python train.py --num_hidden_layers=16 --hidden_size=128 --num_attention_heads=2 --num_key_value_heads=2 --head_dim=64 --intermediate_size=512 --vocab_size=512 --hidden_act="squared_relu" --norm="rmsnorm" --norm_place="pre" --norm_eps=1e-05 --positions="rope" --rope_theta=10000.0 --rope_fraction=1.0 --qk_norm=true --attn_scale=0.129 --bias="none" --tie_word_embeddings=false --parallel_block=false --extras=["capped logits"] --init="normal" --init_std_qkv=0.0391 --init_std_o=0.0 --init_std_up=0.0391 --init_std_down=0.0 --optimizer="adam_atan2" --learning_rate=0.003 --lr_mult_qkv=0.4 --lr_mult_up=0.964 --beta1=0.9 --beta2=0.98 --lr_head=0.00593 --max_grad_norm=0.5 --warmup_steps=545 --schedule="wsd" --decay_fraction=0.932 --decay_shape="linear" --final_lr_fraction=0.0 --batch_tokens=16384 --max_seq_len=384 --doc_mask=true --train_tokens=137900000 --max_steps=8417 --dataset="wikipedia_en"
Each number is 128 + 32 x the weight over its row's rms, rounded and kept within 0 to 255. Layers, rows and columns count from 0. Numbers have three digits each. The size before them is the row's rms in percent of the matrix's.

# k: layer 13 attention key, 128x128, rms 0.0641, rows 21-63, columns 64-127
# q: layer 13 attention query, 128x128, rms 0.0654, rows 22-63, columns 64-127
# v: layer 13 attention value, 128x128, rms 0.0758, rows 0-57, columns 64-127
# o: layer 13 attention output (transposed), 128x128, rms 0.193, rows 0-56, columns 64-127
k21 101:148133126122183148111129121160140071118125038093122080083122136141120107120120197176187160145096105107147134161119119099120134165149142182159121082169152163110039085120075168135108135167159145
q22 087:118070116167177184100125113108093171147129149153122123136134177118122129130087103108116126171133103143115150181133185125144149018112084141127175095126088114098104072098101123099126110113128138
k22 087:072157093100160056149083165171155169159130187131131073139098133172153161117218086112120128085084083071119145089144174089132130080092072144086135095105117101199160177142125123133115143119126131
q23 099:130127170126083119121085122097120081114174096195138121146130114110173163136094156232133111115112174079124173121124117167098141149120115108137097103145108120151143207161135142149159106154054143
k23 111:128174146164133161132127106081164103085152110107123135133191059067151131104135132104137073141127143106132150171135120130125134178134123153162111083153057129057130163199119169150147084110115123
q24 089:180123114185142133098151151151137136152060135115175171106117148209137154125079103162176085134106075111136120149178141158139182090097133175134146147145106089080056101131079128125170083111112132
k24 099:113140110118070100109110143148112184070145208118132096120050144124110093111182033142136148083135132107142156143156154110158138085125132155117139173141168163173123105105144101092104160094121082
q25 099:207098137144138149135138132149102140102136186122131124111157141146113087097162065157150121081078165122123147091145113149122095084100113132139150087107126186135204148092124136160131137149133153
k25 102:132142112168145128114078159133085076128127174096131129175118089133180141106112107156143180174109156047091171146121135179105108152207103152212131097149175132170123147113162149088151119155087182
q26 114:179128147152112144102149145130163117137093115073121131068132097184097115124118180133164120121162144120171085086166137096129185188121172168124139117105150090159125130141085143163123131154093126
k26 105:144081114135139167117133162143141134104144196105092136173178143105127070133166098149139153129150138134187065137132172094141122122125201166129089163186108187104093136141161085095103119113088073
q27 095:097135166138149146126137046153119115110170144130146162192129107129109097093144104111111144126126138160138174141118113117157113095115144087166094130126163177136181187115150129138125124110151114
k27 099:141128179146140098158152116113058081166183060077133124124154111119108203140100123141063122158142119111092152112152094167135153170122103092099178132091144122169177113093079105135161148167132158
q28 106:092170118120156082085139145113125092136133067153123091139138131118073115194182110087103155110118075146060097149144121101082079101116112088124142193127069081113087077145169121073161148110135160
k28 102:093164141158128133075133154133099143142108107195144105107145101168076146154135165139105126147185076140150116119087161120138128102111107096077147174114078041080134149172127137151111164135157128
q29 104:124128092128127202071151100168135121094138168125123119095161098170134138103086164116160147135156104100158166144079153105172172162095120182211143126153149125162133119119113116141126144132122173
k29 101:134225140137125113145182131129159143114210121135117096110143177106154091138086077121130135099154121089123083126115134082168178093084151156126160109156105181179119118086129120107106113081146114
q30 097:084091111125150140101105122120164073122121164151194167152158065089096071135193107125141185126142131164109147120075070078063120133096172075137139141121118162158166151146158135103136177091104098
k30 090:156091131129161131103123082128115175103166165086092084151151112102155150126128161106087200151211142115108098123175132149109174124140142089118155151109060075147147152107113127138069138188091096
q31 102:150091135095149141158140108131092103178175173104124089163139140110135121119170089117091146172110138117139146089109144117165156112118079066160115096109202158137116059125151101084114139116141148
k31 104:122163118145107086158106134117145091175091101196153138119127156183124243171106195135088081087094115138111139066118089164079146130137087126153133102071148092171140121136131118111136123152184142
q32 090:115116135189148106128050168179112164132084153093088102154127166068162123113180136109146118077143148175069144131139111177126134107090161116157093185176128093115133208131087111170168058112114162
k32 084:168147117117117102103151106124116098218131150111088131082130153159139087154128095162092167053094126145180155090091062144122160135140153122095128109182129106136094120161134118057130195151185086
q33 095:127155083139192127143128128147112122113127131111090084134156179121172123126105099123115066138130156164087128147154098215134138062155130109151119132173210124078110165177111130166157046129083149
k33 089:096135094129079060091110083109118126182181100145139116074140104135074131150082177058142117106144117095129170134096164105099147176106123155117165121161058159075128164130169122112173142202167148
q34 118:122132156070130119133122136106127121142068107077093154157154101153185119069140080120202125092188123180147109119102078074119160167061158112135118200177137082147062178124146070155156149158135167
k34 113:151177090122087144098122170151106126076156155166129150123137170127122106081208145126134103156102148131141089109156107115075103120116085139109121124139091126161192198147107141104098111079143084
q35 093:131120106176135174100121080131118171140145133131179090127097124130096174150106126148088072137076084068126177126143183151140118092174109148154164047102115131081156060116114144121107123123116114
k35 093:058076108156140125114121098127163155210146145096092096161123113131122190157082120115130144075123143130119131114061136108176126139140183136095143151154171156089141056177198137114139136145127112
q36 110:103084139114110141172145122106106112153149118145152108163138148101132147138119143127111135135097188065121143146112122146135096184156091139156129043120131143204149106069230105096067135124159071
k36 099:150071118098168113098111078175152083145167118118102157168126095115120175157066119106136156117123181120116136236148147092153085137209093115101109175108138147133093116154183086142107089148190147
q37 090:102107144030087149177154188132127121149116134096096148130156152122135117078125104140163142087162192146184115131124107130152167165105125113155123160136173133187146161107140096163122118153173142
k37 099:204089162078149178086138135143132089100097147146134154140126135091145104121120101132141157171125152138127112176207121183163080134161103113191090098117131058149134103104078112165109059159118148
q38 096:093131127082136158184138160104114089151108117127155190148168147099126081087151067152170157119123198116118101113122061101101136188121150088128177085111161133188161168097156081119129153134172141
k38 094:162127158072087103114135151156160067120120145117152148108116158153103219119115126101151185172125101101141148144219118194147090106147123137190150151090161042131075105093077110118139107157104123
q39 096:151113133158128110121106171171118113090105142158176160116128087123171163144113078066111184115112110099127151228135079115138116113122113171126128160130135154180158166026089096039122095149135103
k39 110:152135104125125123080145147111169095142129117102131165065191156177102095096099147084147131131153058157164096062150108145097147085087153130061154100152101098086119132160109095094154111144123065
q40 104:092099152115119105188100144097110159176171088101135112155161149070101166140164143132095118125105209123134119127110121143115097158146089137091121088074089149174166109083220126124083144098134124
k40 099:122119093129179099106076036167113090134145134067106169139122040100138172137130146071117181198124199130090158181136128126146093167184089113140114158131162093097131152109113138122080106126113186
q41 095:112140118166216094098092157145085138136111175085133183144130155163131139139105107120116127073140106169060116174166060147134136126161097138149130145074122107149138136126094127043156115120104149
k41 094:178139131120157134107146181127127132101085099152152115080134144177092136110154115123158118155128058141188089097135081128164125069071162115100151144166077060113159140132096133113134144120112104
q42 099:109163169128118090137109117137113119161129143157103112146133124072129164122181171133101116204123112176099177160123134197130180146129134146082112150122106158118079138095124103132129106138106116
k42 090:154130121099151145113101113099142097108168099056109187114161104126115123065115134079172113161102093112157145163163111169091126127175140178111136135110206104158122102139094117114201120108097117
q43 112:159106109148141097127124151095145136117094144102125159134097140070186130106144149102176113113135132150094100153111101137131113166125094197093110144128112154150167192109075177132093103113086145
k43 102:176111150094157157112139125126156096094087146112144162118201106090133087075177093123163167198156157121131083164187088131117113130155176135145110104177095116164119176144099138111086102137093111
q44 094:100129123119143111179077166106100112148187112121106142151173106075088120140180078106110142105145205120102118135117050142098126187149067107105136100089115124211164113093166096101102136131141132
k44 098:141130128115217159081059134161142078146053081123137147143121117149114189135100138115165120168149118170126154116167117168157095104151154129153148121141085026060117135108108123135134112148137178
q45 111:145189139144127078095133155160158103121085128115095181155119109172146174120093159162150085118142042157140142184149141118155192133112151148103124172152079102097099148139053129143202085135090170
k45 105:154162111146112181117166164136126148054142153106089160086112148099071081096136090154165122148157113180151110130174066151147166120120151134085130163123176135168129164160080091108147137124118093
q46 101:111080111121105185196137121075124109139157085143138114129141135078120095104136108148109143129117226096116119099105073155109099170152124117162131078120129140183140129098190112121091152131122080
k46 102:117114159131199098083069074188192133132128129122113187155122089138155184138124160089127121144076136141119176165146165120148089119164097133181120147151128122073108147172115121145066069107117182
q47 093:125146178161066105083101129149116160098087111153152118116104160150141125113062146216136126153126108166131121138144150168130168079119154100157132150161143065066034165140136192156184120098107098
k47 101:167094113155187160112085136140064161105180155102119165122117121073157168139106114090112104141123160112094181147147136145122143134105076096141112173064183104145153145152180121138115140126155150
q48 112:132073147101105138168082108095105122121114154133169124173130101073164116131113081167104125138116167077109117113125089162075098139186125127148125095156142150173122142106182145130136122085127077
k48 109:184093117092110151157104112105140135103066122126137155132142102072151140144130143072085125086084201125049129091169120155102086129113113105176115081113099118102153138110170185159078102112120092
q49 113:094177115105126069135148137169143081153169069090114102121136100114145160138145128108171143113162073124103166122146089131153165166108109161114178148159097104180117133132078084084189131143132193
k49 097:162192142140100132097165128097215142138072138195119119097125142157112064088164130130190147114141111129179105110132110110161139092152226160126150121170076119081095143138102127116072119113149088
q50 095:160187127066134121143152112110116129168102133104129170094148162147182123123080148164163061129143152098136085088141152141094163225100143131084125118128138160060149198167135094190151122141095120
k50 101:138097147097109197158155148080146120126125147163147126138133113154106003116128097119125128158136184160172101143130156102126105127130175136119080070153172135139078147164151159095158142118147131
q51 082:064182095064117144225130132135118094188142077099152090122148110090117113141160110130163125116149141118107155085098109109131147239103107128126143139098163142163151125125171098128119159122182153
k51 081:122122154114116139110169089093231107137087092151175104086112096129056126115111176114135183156144139171142108153098106113100129118192198142166134118172157085054076112154106126132095101152155124
q52 089:075179071159117088115150133127120121179139148102109141071115157121184156137083204137125105173158097157126113173132174090153192206108140153109140184118155106080103143177138134161121127124095153
k52 097:133074100123128176086128089084154146084124078115126129129139101152107070133137109114194099124176118163150084128136120023123149075106116144119080132115165108159079160161133149103087172095129122
q53 112:165117117199127123123147112150142132133108154045065063061152139159135142158134142075168100114121098152138115124103206096156164111112116176137140180106132089120113101118096162125136155128127188
k53 105:073121078195134124118106141128148139138101140132091124129161128172146201115099183119164193185105110089120132185082128091116162110131158173123122191106159151177086164147118109120084143122137123
q54 103:150124111109150147166112090133127091102147195135138158142138062142123056130153078113109168113152214108140113091119104143090110151084135103126150130093168157155182146108152060144064143115125089
k54 107:146065168129128171174105136130111107178125128138131160145140141113155166160070107134084109147186203152087096121173104185122124159116112087162140085090164077139148129040139131127122114112139148
q55 081:136099120116097086119082153078133080090162098079089165148123136056121151172095172123115133173107087071097106116140133111049114159196161085135118195152071094171095151085197101084127172108121115
k55 095:191111126134153129045104111106182147085097134159139163115156115162146148140195168062165129121110146161156089117095155116150127096102136098102083128131029174064119142186152120105124105137160107
q56 103:174106169107169158136094148102128153086164186163114153156117126110117124086123098117067156160126188142128124130141113177097124083137150089110103046070149192152162140099128147122069110115079078
k56 089:133067150133148133173068179164056076161129131091109134184148144120182164120165106157149116125084151103100135093175144178109119187138104116145122061127103084158141123075087121137147084170123183
q57 089:130166094052149114187146122142142116158172094172110152092158095079077124153155109087110189153162166132144138087089088087077110181110143080125115093074169144166186078129145066108088141153159136
k57 098:093154158135114173127121113115104089162118117123137116058108112188113145194080175186109126175168129168170084093104103113142154114144165087138142099115115089066084097125122126181181150141115143
q58 103:102085149106133155114112141087105149069048143124151165205078102140128105052152071133088110091124141189112075151132093120143093148158162152092108160144098135167133143092118147096103131082104102
k58 121:203075136075172152109163102159179142134128151129118150119125157117143035105156077109095110103106129099109093159188125144135079104115103103109142062139121133150155112056129125094063125118145079
q59 093:138167104111180120085137181138119142149151128138116150079123135168104116162073144107127135200165082081145175142150164082119176126090150111098153169107104098086107171155128070144138130153135173
k59 094:125131143142075135110161157113124119135115153203139128133134128139092072144171046153161100136190156153185057077108146095176148091076190092080106104127116118134099121164154126068158169114178104
q60 100:155131135160103155132076131141117088097123171189124106125136122146166098154156123106132153155115139058119121123112119228143121108088115116105132108094164142108078084122134089120078149117052123
k60 103:069110154148094137109120087130153111175157111113137106119107137107122229147084131111116052056119143127115183090172137180124171153088111169172137110102138090135176090088180157157136086112145110
q61 088:162087115149115126119092147139126129015133174112140180177167107146110138118124090123133133111063145106084143163142110177126071089164121154132131146128056164151113127075155133107128131113118095
k61 090:139111141187133120111087124164129147135140124070113153114086118081094137139166079097129116099112146112041181129144114171150140130168089115132184144171133136164139168021120146089062134146074149
q62 106:125167157193092102088118098081161160130114139104079100138107145162178138102133191118135079121129072137136072143116188071206136155119121183053103162107102125104111177166111163135119116107101172
k62 103:118097150083157162135137088130139098175175065062109177159203165130140187100074151127120091175157106107106123194128144110135157202110137152076150144117159185193073164104113156131106147099153113
q63 101:130112126135092104146125221147109167143067154125156184150143172104197163099071153149157063107106119143110147158144117168089129093152129159122114154176119115114112142116104150158157100148117129
k63 124:151127131101156102111148144146137175051123178135128124142093133151161014093221085113160181126098170112124158143144131108128100127177141124123068115176123146142110128135112140042077122099112123
v0 088:106087130096129194117128123114142087147101148179170127099155120106112133129108175106126181181133107071036146182110089169206100100125181146218144092076135124095098143188158107115072108130119123
o0 086:101191097184111061143082146144219088070130103130018114079137162153138143210132126171109155085154150115083147122109139148119125132169092105083123134095100128109136116105151145140154074095129133
v1 092:162131135143132179161110142117168121122122070127182153140131100102078114123147145122165084175135106136075173181138131134107095080152105133134152187105150135129119113130145127135150154012152083
o1 086:143151131102163129076145156098103107153123126098132106107099148122135078137103163098107144112079135132127077136124098139054094068129124089136204122143165148088133136146117171164158185171132157
v2 080:131145088134132089080116147128138127116179158180088123154137121077094133082114112089105089153153150027084110117129166146115086098147118107139124089088182109109123170175143089116109099108123149
o2 082:086105138186154100130067140071135109149200132212082120139082117125095179144145108171123115165119150158145093125123182116128169073139129053083064148038104126087112122143073135183165099102130164
v3 081:178141117159104100137143119111110101173092113133052136154155086161112089177117080079087168098123133129080184119152141103172165088139188110173149130137143099142072104123130134140130100088185088
o3 082:114089151140191136116127096142114131137119132098132119170128132196193178176132147104150104108115087085101109163085168060106146109043126120090125162144089170119110144089140135139190174133123184
v4 095:041135090138179133117171148107118169108072149066083145127175128184191137123099134148139142121138097107189112087110128121152161151126110134052077080163115133105128130143090125162150141198095186
o4 098:172126135147078152153123079131138151052157195155134148139138145129140133011095129120167118145131160130086152145129148109172163140133124180136178115145153123121174141093134126151123082147165149
v5 075:168132159088153117136151102059094115099107074068192131106168147125165149091174145121124108108141130145137074086131094164037146157075096128084118163158134155157146119170124148132127159111138121
o5 079:092146071080118125130134122134114126169125128170142175061127130140127104078129082130160135116120162110105154106132043154140087118179129125207157107130130122152076122178175167096105116170139130
v6 088:033084092132151165140123159117157120155075159083089120136193082191118119152122089107087135173123148141068146106118158079125135132127142134129113033091139118144095127137111118137129112075141203
o6 088:161165180113137148157122120120120141082131147155107093157109187082179111144133141154185105146131157096145086174128199090149180098102144138096150174164077107083178251109100151145186152151132130
v7 101:180121139122153117106135134140085136132120094188078137123148107123134119124130110171136146104121123114176126139117143126175154087148160100104113130154087115127176141093133112136145177140122145
o7 103:124139078177123161155132082108122105173125104095181117147117162168116177089128090118124122036135145130051129153092202061080115144155110121142087086033084149108095060166127144151142108127135143
v8 087:124170129100105109083144124147165119079095106082134149140170102123091158121110143160130129179135111164196079116138113115048137188113088093079094168143118143129111132142103162095106151142105161
o8 091:150120175130086151111151167170100126104107206166200167101091147149111107060098096145159095173076082132183132096155076109108106096141114159201195101163144068120108119147112115117109101146121110
v9 085:122140143103131175130092122136132133075117074177225130122081090077098092105149148189137103172140120151176147176118093141049092121098130129076142144112148135131153180145124125142102150073133114
o9 081:082148079116122068139121168118129125167122142151143127107117123084097087157150090126087173128090168100104162088163073176136049140182130085164130124115177152129111045119141144106086123177171100
v10 087:181106118127119149154117146153132102122142184148229116122105091080130171121159130145101125192130129076092119158122122103111115136127100129229111169089176138121164140133120119130115111157105049
o10 081:108173147146181062153104207127102125109090119154104156143137118118118107230168100127146172127096096166118154102144115212113120159075148114069085138067085116164142115158121153125133176119080168
v11 090:151101137085094167074088151136129092056132073201184152101137126112132163143113138162129142196133131106101090159153128129070058150128123114100152151083131130093112147181117144088129119184147127
o11 094:049154128140130123142095216141141090128134162134130100151101119131066127149167114145108143136143123166130154079143115133075071179154104131125113143116130130112121080191109100108110093079128086
v12 082:153149151163146094142114131121094125146137139170082167156133142086137105136081133083152121110108112169044156209114110105203112118172178117185144130106137142086138108155123129116138079101153062
o12 081:070124112158156151119126134129189123151131079043116161139119113103076143181098154114071129112153098120117156170158169101127184090132117081055122086079159103113148116154104108162121128135119087
v13 079:122153117171136082103161128150121100169158138119025111129147114164089113173112116079134143118130115153106131127150163102187099094150141098204113147134142104120090120112102131128117076119123139
o13 077:168114181178158146079116092128110121108095143092133125169107120180140177157099159133124067135112054100142122194123187054125193066078104141117097141145083106091112130084116111153175132119103139
v14 087:158123077165119131136110165166145119130113188135099143090109086119120101141146090077085156133129179111152190120164141102132135139152139081208145141084129149090143114126136094124106136111164078
o14 077:124089162133177098181134114140142132133090123124132138137140145141145139255143140093164134118125103143085109158061159138178154125040137131093091126112132118126169159077134149139109183142107130
v15 091:062102120184202110193074135118156109150147183107152149147121132114170155114117180148104109116120091086066098131100124096122135121109084139071118135137135178098135162152121128130116125109086190
o15 091:112153120086127133120130128131155119131122158168131132113168137097116072129158097158131145238114138189162153159168145149140165112063087113097191127160114086151196160133085089122146134114177103
v16 085:159100102124118121152090113092118138120147076143223107131126100095151153111147142170125121140136138116177142105098110149081151145115115121061151178142134128168170137091133138150157174107119099
o16 088:079127105078109116203120133121114123145118114134143133091151118108152071156179083140137140071134173123068133097134026184120064207147153121165167103179155157182139109137154109095081185140145115
v17 087:120117120140139090137116136107103134124108165118137125110151113106180137144137116137142109025114102127158095045111108138121165164113072135084141146192103135135164141184114143124171207130114154
o17 094:083091105054134145170109125135093127115146153113168128153148142111149103065135116094128155191187162169119194107127067166121139168062170185190188080130174124232154152149163116091122130104154102
v18 093:176139123191146174144075183183129108124136193141171158125117097044111152134088142148120159146113121068141116155123151098153136078151132126129157166119114151105134132125144123148141087132097124
o18 101:138103133144177082173135157098167083168098101101134086119103119135167112170204074106106136125095110219137175156143121150090154173043094074089152107126164115119131099133080086160131139086153113
v19 084:162124139155145124180090163121167167093182108110170160166140136084124113118132160191147071161137099117115040102088123125080106055147109155103094140126102164129143216073104113158135123115099152
o19 085:113123106112143136098154158080134095146102166177154085113102123116149075080130083143096192148094175126103131168175086111063175109171128094105161111094159114099114081154096125135116121121170118
v20 086:086071108133176182092095149125136085107190096150115093094104080146119182145137145132084148126152147063102120126105108137157111189120116156102137137083200092099096097165155107128124167154185137
o20 089:113186142130148104154084077127077117146137141127104053143138109132128114189194156146092142128144128157133180132126155140095063126094072121056160134176059124157146123125112102113134124093115151
v21 087:231161146063135124112167105105161120107122061100182122086143180123119118113149125179162084126150137176159073072132113139085119180104074091094135195168092118131111160132132144124091162148103111
o21 092:111106142090100141129125161177068121092116173173160195108109101173151132056109124090151159111122091137134128095113051144091096105191146141204123127163200153126037124155141144091109098157112132
v22 092:208146122114151143146164120138151120145103102157133167100137119068101055136144085183138109164116160111106152151136135117106097089123175091160132141116135135142099171096109126137074140081176139
o22 094:091131110158140110136128173132151126147084161151142128125071148129152133193115118086125164070093148082065130170096129088113133066132119078126071164100129175055110077111140170124158147172126149
v23 080:113138141124194085112123124058103153156050129122131153143163149152128151091147149136133102072145092141113147104107118139164177060138075155031104166186163139149151156126145110188186193094112113
o23 079:160107063064130179139130061125113116134190118134138159116150104130170121030136140110128121126112168114101153101123124121117106131157129086177218090148146162110102103130139153150106131184205156
v24 079:140136106168187157126127126081171093162091126115115153107141114126106089173118123169154162094106088079188063124083111105194179104146125087187144145119107161129182128122155120102080153122122135
o24 081:120128115131115128141128114108188052087093167094096122118120163137174087121141130069163147084143146176100169123092073110072137150105126137104164104132142101180093130094163089143143123119069157
v25 088:226119138157142112158079175091154068131148099154111141122123146056142095144154148122165149072099126138070155135121136132135123166140192097187166120128095126062110112138138134129078129081117107
o25 088:100138108117169111123141145154150128166098143056114149109134131171119140233066127146066147162154088186086120123108139103067141082083087121115123122085195109121128185137143108115130139093133088
v26 086:153136151185109152172107112169083116156141184174142142129115109122094092148116118101130123096120128127056173185142132100179130083150166123186114158099141156145131143106125100148134096070149092
o26 084:096102109132195086166135119110180114166111064079126167119151152096135129248167129120132132126123125116123184191117141136173177159075136086107109108116091148124140097109130155146147181178140144
v27 079:035190117133128092109152087087088134161073090064075102110173155198135123115134090083121139141135077191123071114126134125134172085134157100075065150180113091131127119133093153136196146132117161
o27 074:183105120101113166106159093119092122121130176104158160147111114152152152007120125139179048104107137100119105094110140052107141100150142151154166106155070121128089095115144153116111113144137127
v28 097:116067124141208152114159156112140127081204083143091135188094116154102166130123164127164103133112130119154127118126105106222127134125065147058144135091152134122210130067174109143150126161095116
o28 095:159155150116137129130134070093155066120149091111169078156138131105108118135143179177104168074150171150099132170169144152091142154172080084041141111149159151156154179115065080175124083154134130
v29 080:081114106121197145132137091021109151164144095109123145095124139153172145088152131095122121146135146182119143088123081113106151142091108123098119152099142116168161134098144144137196167121154150
o29 086:148146140036087158166123065191089129129133146140169163127204092148121069138191130130122113125118180093100113081103086152141090144137129132144141126212121143118124130155149152125117168215126124
v30 094:132111161155097162164123114166097164105164140110126135157111151139156110117172132054161073119155125122119155172135120146201145046145123170118128136103132168151136101119147127124188129123167125
o30 091:101169068099157119109151109114144147179180064105147116121179130054105118152095131097085120097142183128160095182118138159159159099138166102115163121132126111100194167145119174156099163133120135
v31 089:108099127096147127084134191075128177110169090161134092145118148180119149107143161092131086051127119161153141122137128179139120111095079122102126095101154117147190140065141109123132184137136130
o31 091:110126123097101144111097042038113079073157147099097117128134097061134136115098181144152134098157171095121092133132112137118091167220133150098113128153123116149119157177119156122084112121147104
v32 084:168124135161103059102092134106120129177200179212143077106105097101112158118131076092078134099115205163178173101093139123187143109129119145140169105162157130185175150124117105141139146087112150
o32 083:115091162123136094196135070142105156163113036153111130131131101097152090180155142139118100116159136110148129109104058143196152193093172094162105117141132117164121155147142102129106179148131120
v33 094:209109116111115178165063131161138113125135115172156128079126118105098086139152097110148092098115136150059173154144140145095123119091113075177173143098168151160103097162143136140137117039198119
o33 094:047162107106166103133081164149092131182107129091128135128113156092130129249150119105083114136136088134126095166094114156114117059076136110167122165156141116082118163143111176144163186160096115
v34 084:076110163090152189110168099184139112112144049077098132122101087133116150116150166079158116214113154139074165187139101137116126135170154133100103159062140126112055068123157170136120101125137121
o34 090:166196170136149130084148129160077106142133116135195114137134129116124116178099171172055145079101095125141096117161172146085089087139067147097152160190117136087184173134059154119133097149140108
v35 094:213118102138156138159052153144147110127165137188186145126100132038124182118119112122125092149124148062075100131125121129086077116116114139181132164100162151128145158143129106131124132148154108
o35 095:041131085119143122143100182093132100167112108156090056126117075131094110178219088102087199148119129152116164116131143165103111133097140070089092128065078137110123045190113112118133140089100145
v36 082:119148108134140088110160128165114112148103184120055120113127148154125135153105087114134121114134128147094122163157194089188108089144163093203133090142137125101089120101110108126115077128137152
o36 088:148128134183160137082113139136136142121112150112101127187104117153132196119110155109130096137120057136166112153099209071142166064062115112090090178123094104072104138110091130162180130119100150
v37 092:129119128132097049086085176057085108200161189149134165153141110129144100124124127148122169093108094103074099111095128108142123119161153177119093083142146113103179173145122122144202163162117165
o37 096:168138138144167137117084124151169133096134130150120114179113115108088112064115113167091137255112174134111168117109130107113166170127097125118144111043061144149136104150123075105146109107171098
v38 091:071138161145085160153117082180102151065173141105107156179126101200133141141124159074136110125113109100034162199155138100120143136146123162105111142131161171146116089175112124135200087061155149
o38 089:134148130087190137090150134107114153190162090101177100123144146085075102153122121151095096168139122141180128188152178154147160114128113150093174095149076112137176177137113157161145154156160144
v39 077:094132124126141141095184134186148151105102143097027119099137137171113118155115146089125095145128139155083137159180159128177118131141145134147122140100128133072084093141131142115122085140154134
o39 078:172143160152153160082142140145121118109132161114139120177114117146124171138091162131113118154130077140180113163105223097112139061094080174104096141156109112054163152104084148167157089116103124
v40 102:188122138098075112158143129102124111195064125132122154138165199105150111122152126079112121153116145177082096133128142088159134063111154094202143130137093133130136143109119154136141102086143087
o40 091:091149094113159118117135160188184119107102138129152213122158140140160126212114066121191108077121105133120090091079107089123136127129132108149132145090116090076129158161166167098143188154098097
v41 086:077176094134076112109159136100135136110150142102175068154102079115110110160157085120118144186130127158111177187145164153179160056154109130191089146128144157147162119063112121114123084062135074
o41 086:157147172122153096112162145113090136120101129101135160158123097082138094223087150120129080071095093110150102133115092131146098114100165147125129134176110115138161108089139147167113201150079130
v42 098:114091118178093112170087210188169126088077144117183110099110133142139147147153132165124135082113121127134157186115117156131138181071111139173128127144108159116151092136109108126088141101113107
o42 102:132122098123126110126156131073129133127086160053081106111131150107141155182079137112118161185131082187131128155130158140113118148079126188129137119131130080178198132102169153096058132100150092
v43 096:135102089080173139140138093084123102125083104111124137075135195183174180102106134112120123083142127131198129096143131140094134105044094086072135117155130109149105093144143145111155149205137141
o43 102:092138079095084145111096087173104125104144167133143148139141102194166149052177093128170105109141130138105085082106123161136065178132099122135150167193135135107079142157148142107125083136144166
v44 083:132142175077135085103185087074102148135166122075117122136139198090097097129133172246153110120146091184156116130117097161110137161152132140085104115131161111102143150084112122128119129129121169
o44 081:180175110144096160106116104193128185103155152170148185094139113128091108098061129165079141140124141078137159105164058093127075077193094125212144105131164138106098083130143101144119109156124075
v45 081:138123156094119055098165141152132146131186155151086149184170150142158130072115169143101123123111125103101057087133152128126095109143070152075121108176118134115195148133114135146140131126094136
o45 081:149143136175117132118090137101166161128121107208142154114101141085103116048085110154165117159123194149120103150128130099146208102208118140166090098011104101128165187145073127145146116154138120
v46 087:103118129112116143162116142110169156084146113138247139154094140102125134086152159185107124135124144090188100125125082164108120103116116156044132141131149141156179161104144119160155181144128122
o46 089:121130101111103099189136124097146120149145114189116114093134131082132089116147095137136163096129223124080131104162048170136089201203136093143155119101143159158147102132135138112077135138137122
v47 095:181101085137172152137101136116124102122152110157160143078130072039115136120134092110136119196137124074108203166118100122090108084123132108139111156085171153099116113137141119121125120094201101
o47 098:080185100126153118149096134154104102168131119096142117113113090128109099239178086097086129108081131142087133119098137155101083105073100079130143142130130119087154074161093136169135153136101148
v48 079:107141143096179060134167114052123131141142102081120101167135171140159102110147156124123134121116121127110083041131121127111135116132125147041128171154118077165142134117138148152131185172116144
o48 084:174152130060077187115154101130115113123161166217137150122174085152151096052144140149152109103142206091097119082119110129121078156157123139145132127159104193135104160114155123071144120102147117
v49 092:157139188093100150103138101210116149109144126192139154142118154105118119125114143121134106129121112109113108193175131112105083134195135169019141088114146126124086122164144142122160105090123169
o49 083:146110118164129104109157164115142160181169069135131090138085157069077151039092157134090134176118135105194142131188147116141146096158132097195118137075144149121118136158074106148152083136145112
v50 088:091137121133117090072116135079118105182086117090151077164135181183134110115144143169134160068108077175138055081112146120166148092105134143040121163178076118112159177128133128150141172145111130
o50 086:147135114054107156135136116124116106125155154118111188116144087103160123013120121102202061132155154146135125097090124078096129159178126164153155104155138123148088129092140098079080137101170090
v51 085:147153150060165138101185092133116128144145087122091079118149180140104119106146121118145090183133139130028120104193153116089085147122141122158113110061145101145075116128137142127072119103165149
o51 095:162152151126097156105092155097087135149112131167103136137095093136131136108113164139104146099126112076173110144138170109113117026176117122141067183166108150053097167124117167138178112126099132
v52 096:145096109093146105135160119140096090095084119097072206103136104169124075139083100124178142052113108092181082098133125115124142187143151134091122098165126106110089089205145110096160148151176078
o52 092:062171091162110155117136118167179153151203144135166137130112167165097182084152099095115114178158150124079158095108178109141130143103119127139125109080117150149109127106155075116162079140144148
v53 083:176084149114060109129091128137146097160166139197187092117101148096078114124140131084110099044090158139141138131150125153102127120123094153077165118163148126187147131146148133121157139107147108
o53 084:045137106134155074160126150118124140174147070147132131113125144074164127182138111161130139152186161117137124118170038168157126167137150101181099149099124137178145178175107135105122143114119099
v54 079:135142149100118134158091106130150116177174117108175156152171179054161167093134145109148058167136107174068095124111126146079115069156137090121134148126154139125127193107139153133113127064095131
o54 078:115174096114112115110125179112124124118118128148113164086139147110116066088114097150098128146086122089153103101149054132119191063176141086159161161118171121065120127194098146134152139163099105
v55 080:183090128151114094168123119112102120144082173171152167089132076066133157143146099075106115137148157063100193153109112114113152142132117157175132161100152156137178116147138127139154130062148083
o55 076:098145109126179112146127145177134151151151068121154126114159155104138081224148135108167157099114134104103174120113108180172098166064161107149124103091101154169160115154143156131142177190092166
v56 092:091118087158163109116116151130148150157147175045102152171119122107120116112126153131122117074128071090198073036120142097150147130134094157072103095156088137133177152117110136130162153140095153
o56 088:210095140098130126132151103132103129126156115169154137153111149128149114000087105123174098212131198172139091140152129133088198096106132131151181078094177111153137165096117104161141121099154125
v57 089:101107146122144107110128144157134133121163182098108114142148160166185179146083162137117103093134111152124084073128139131179151166132099143120120097174111164104143094119121120135130113184084174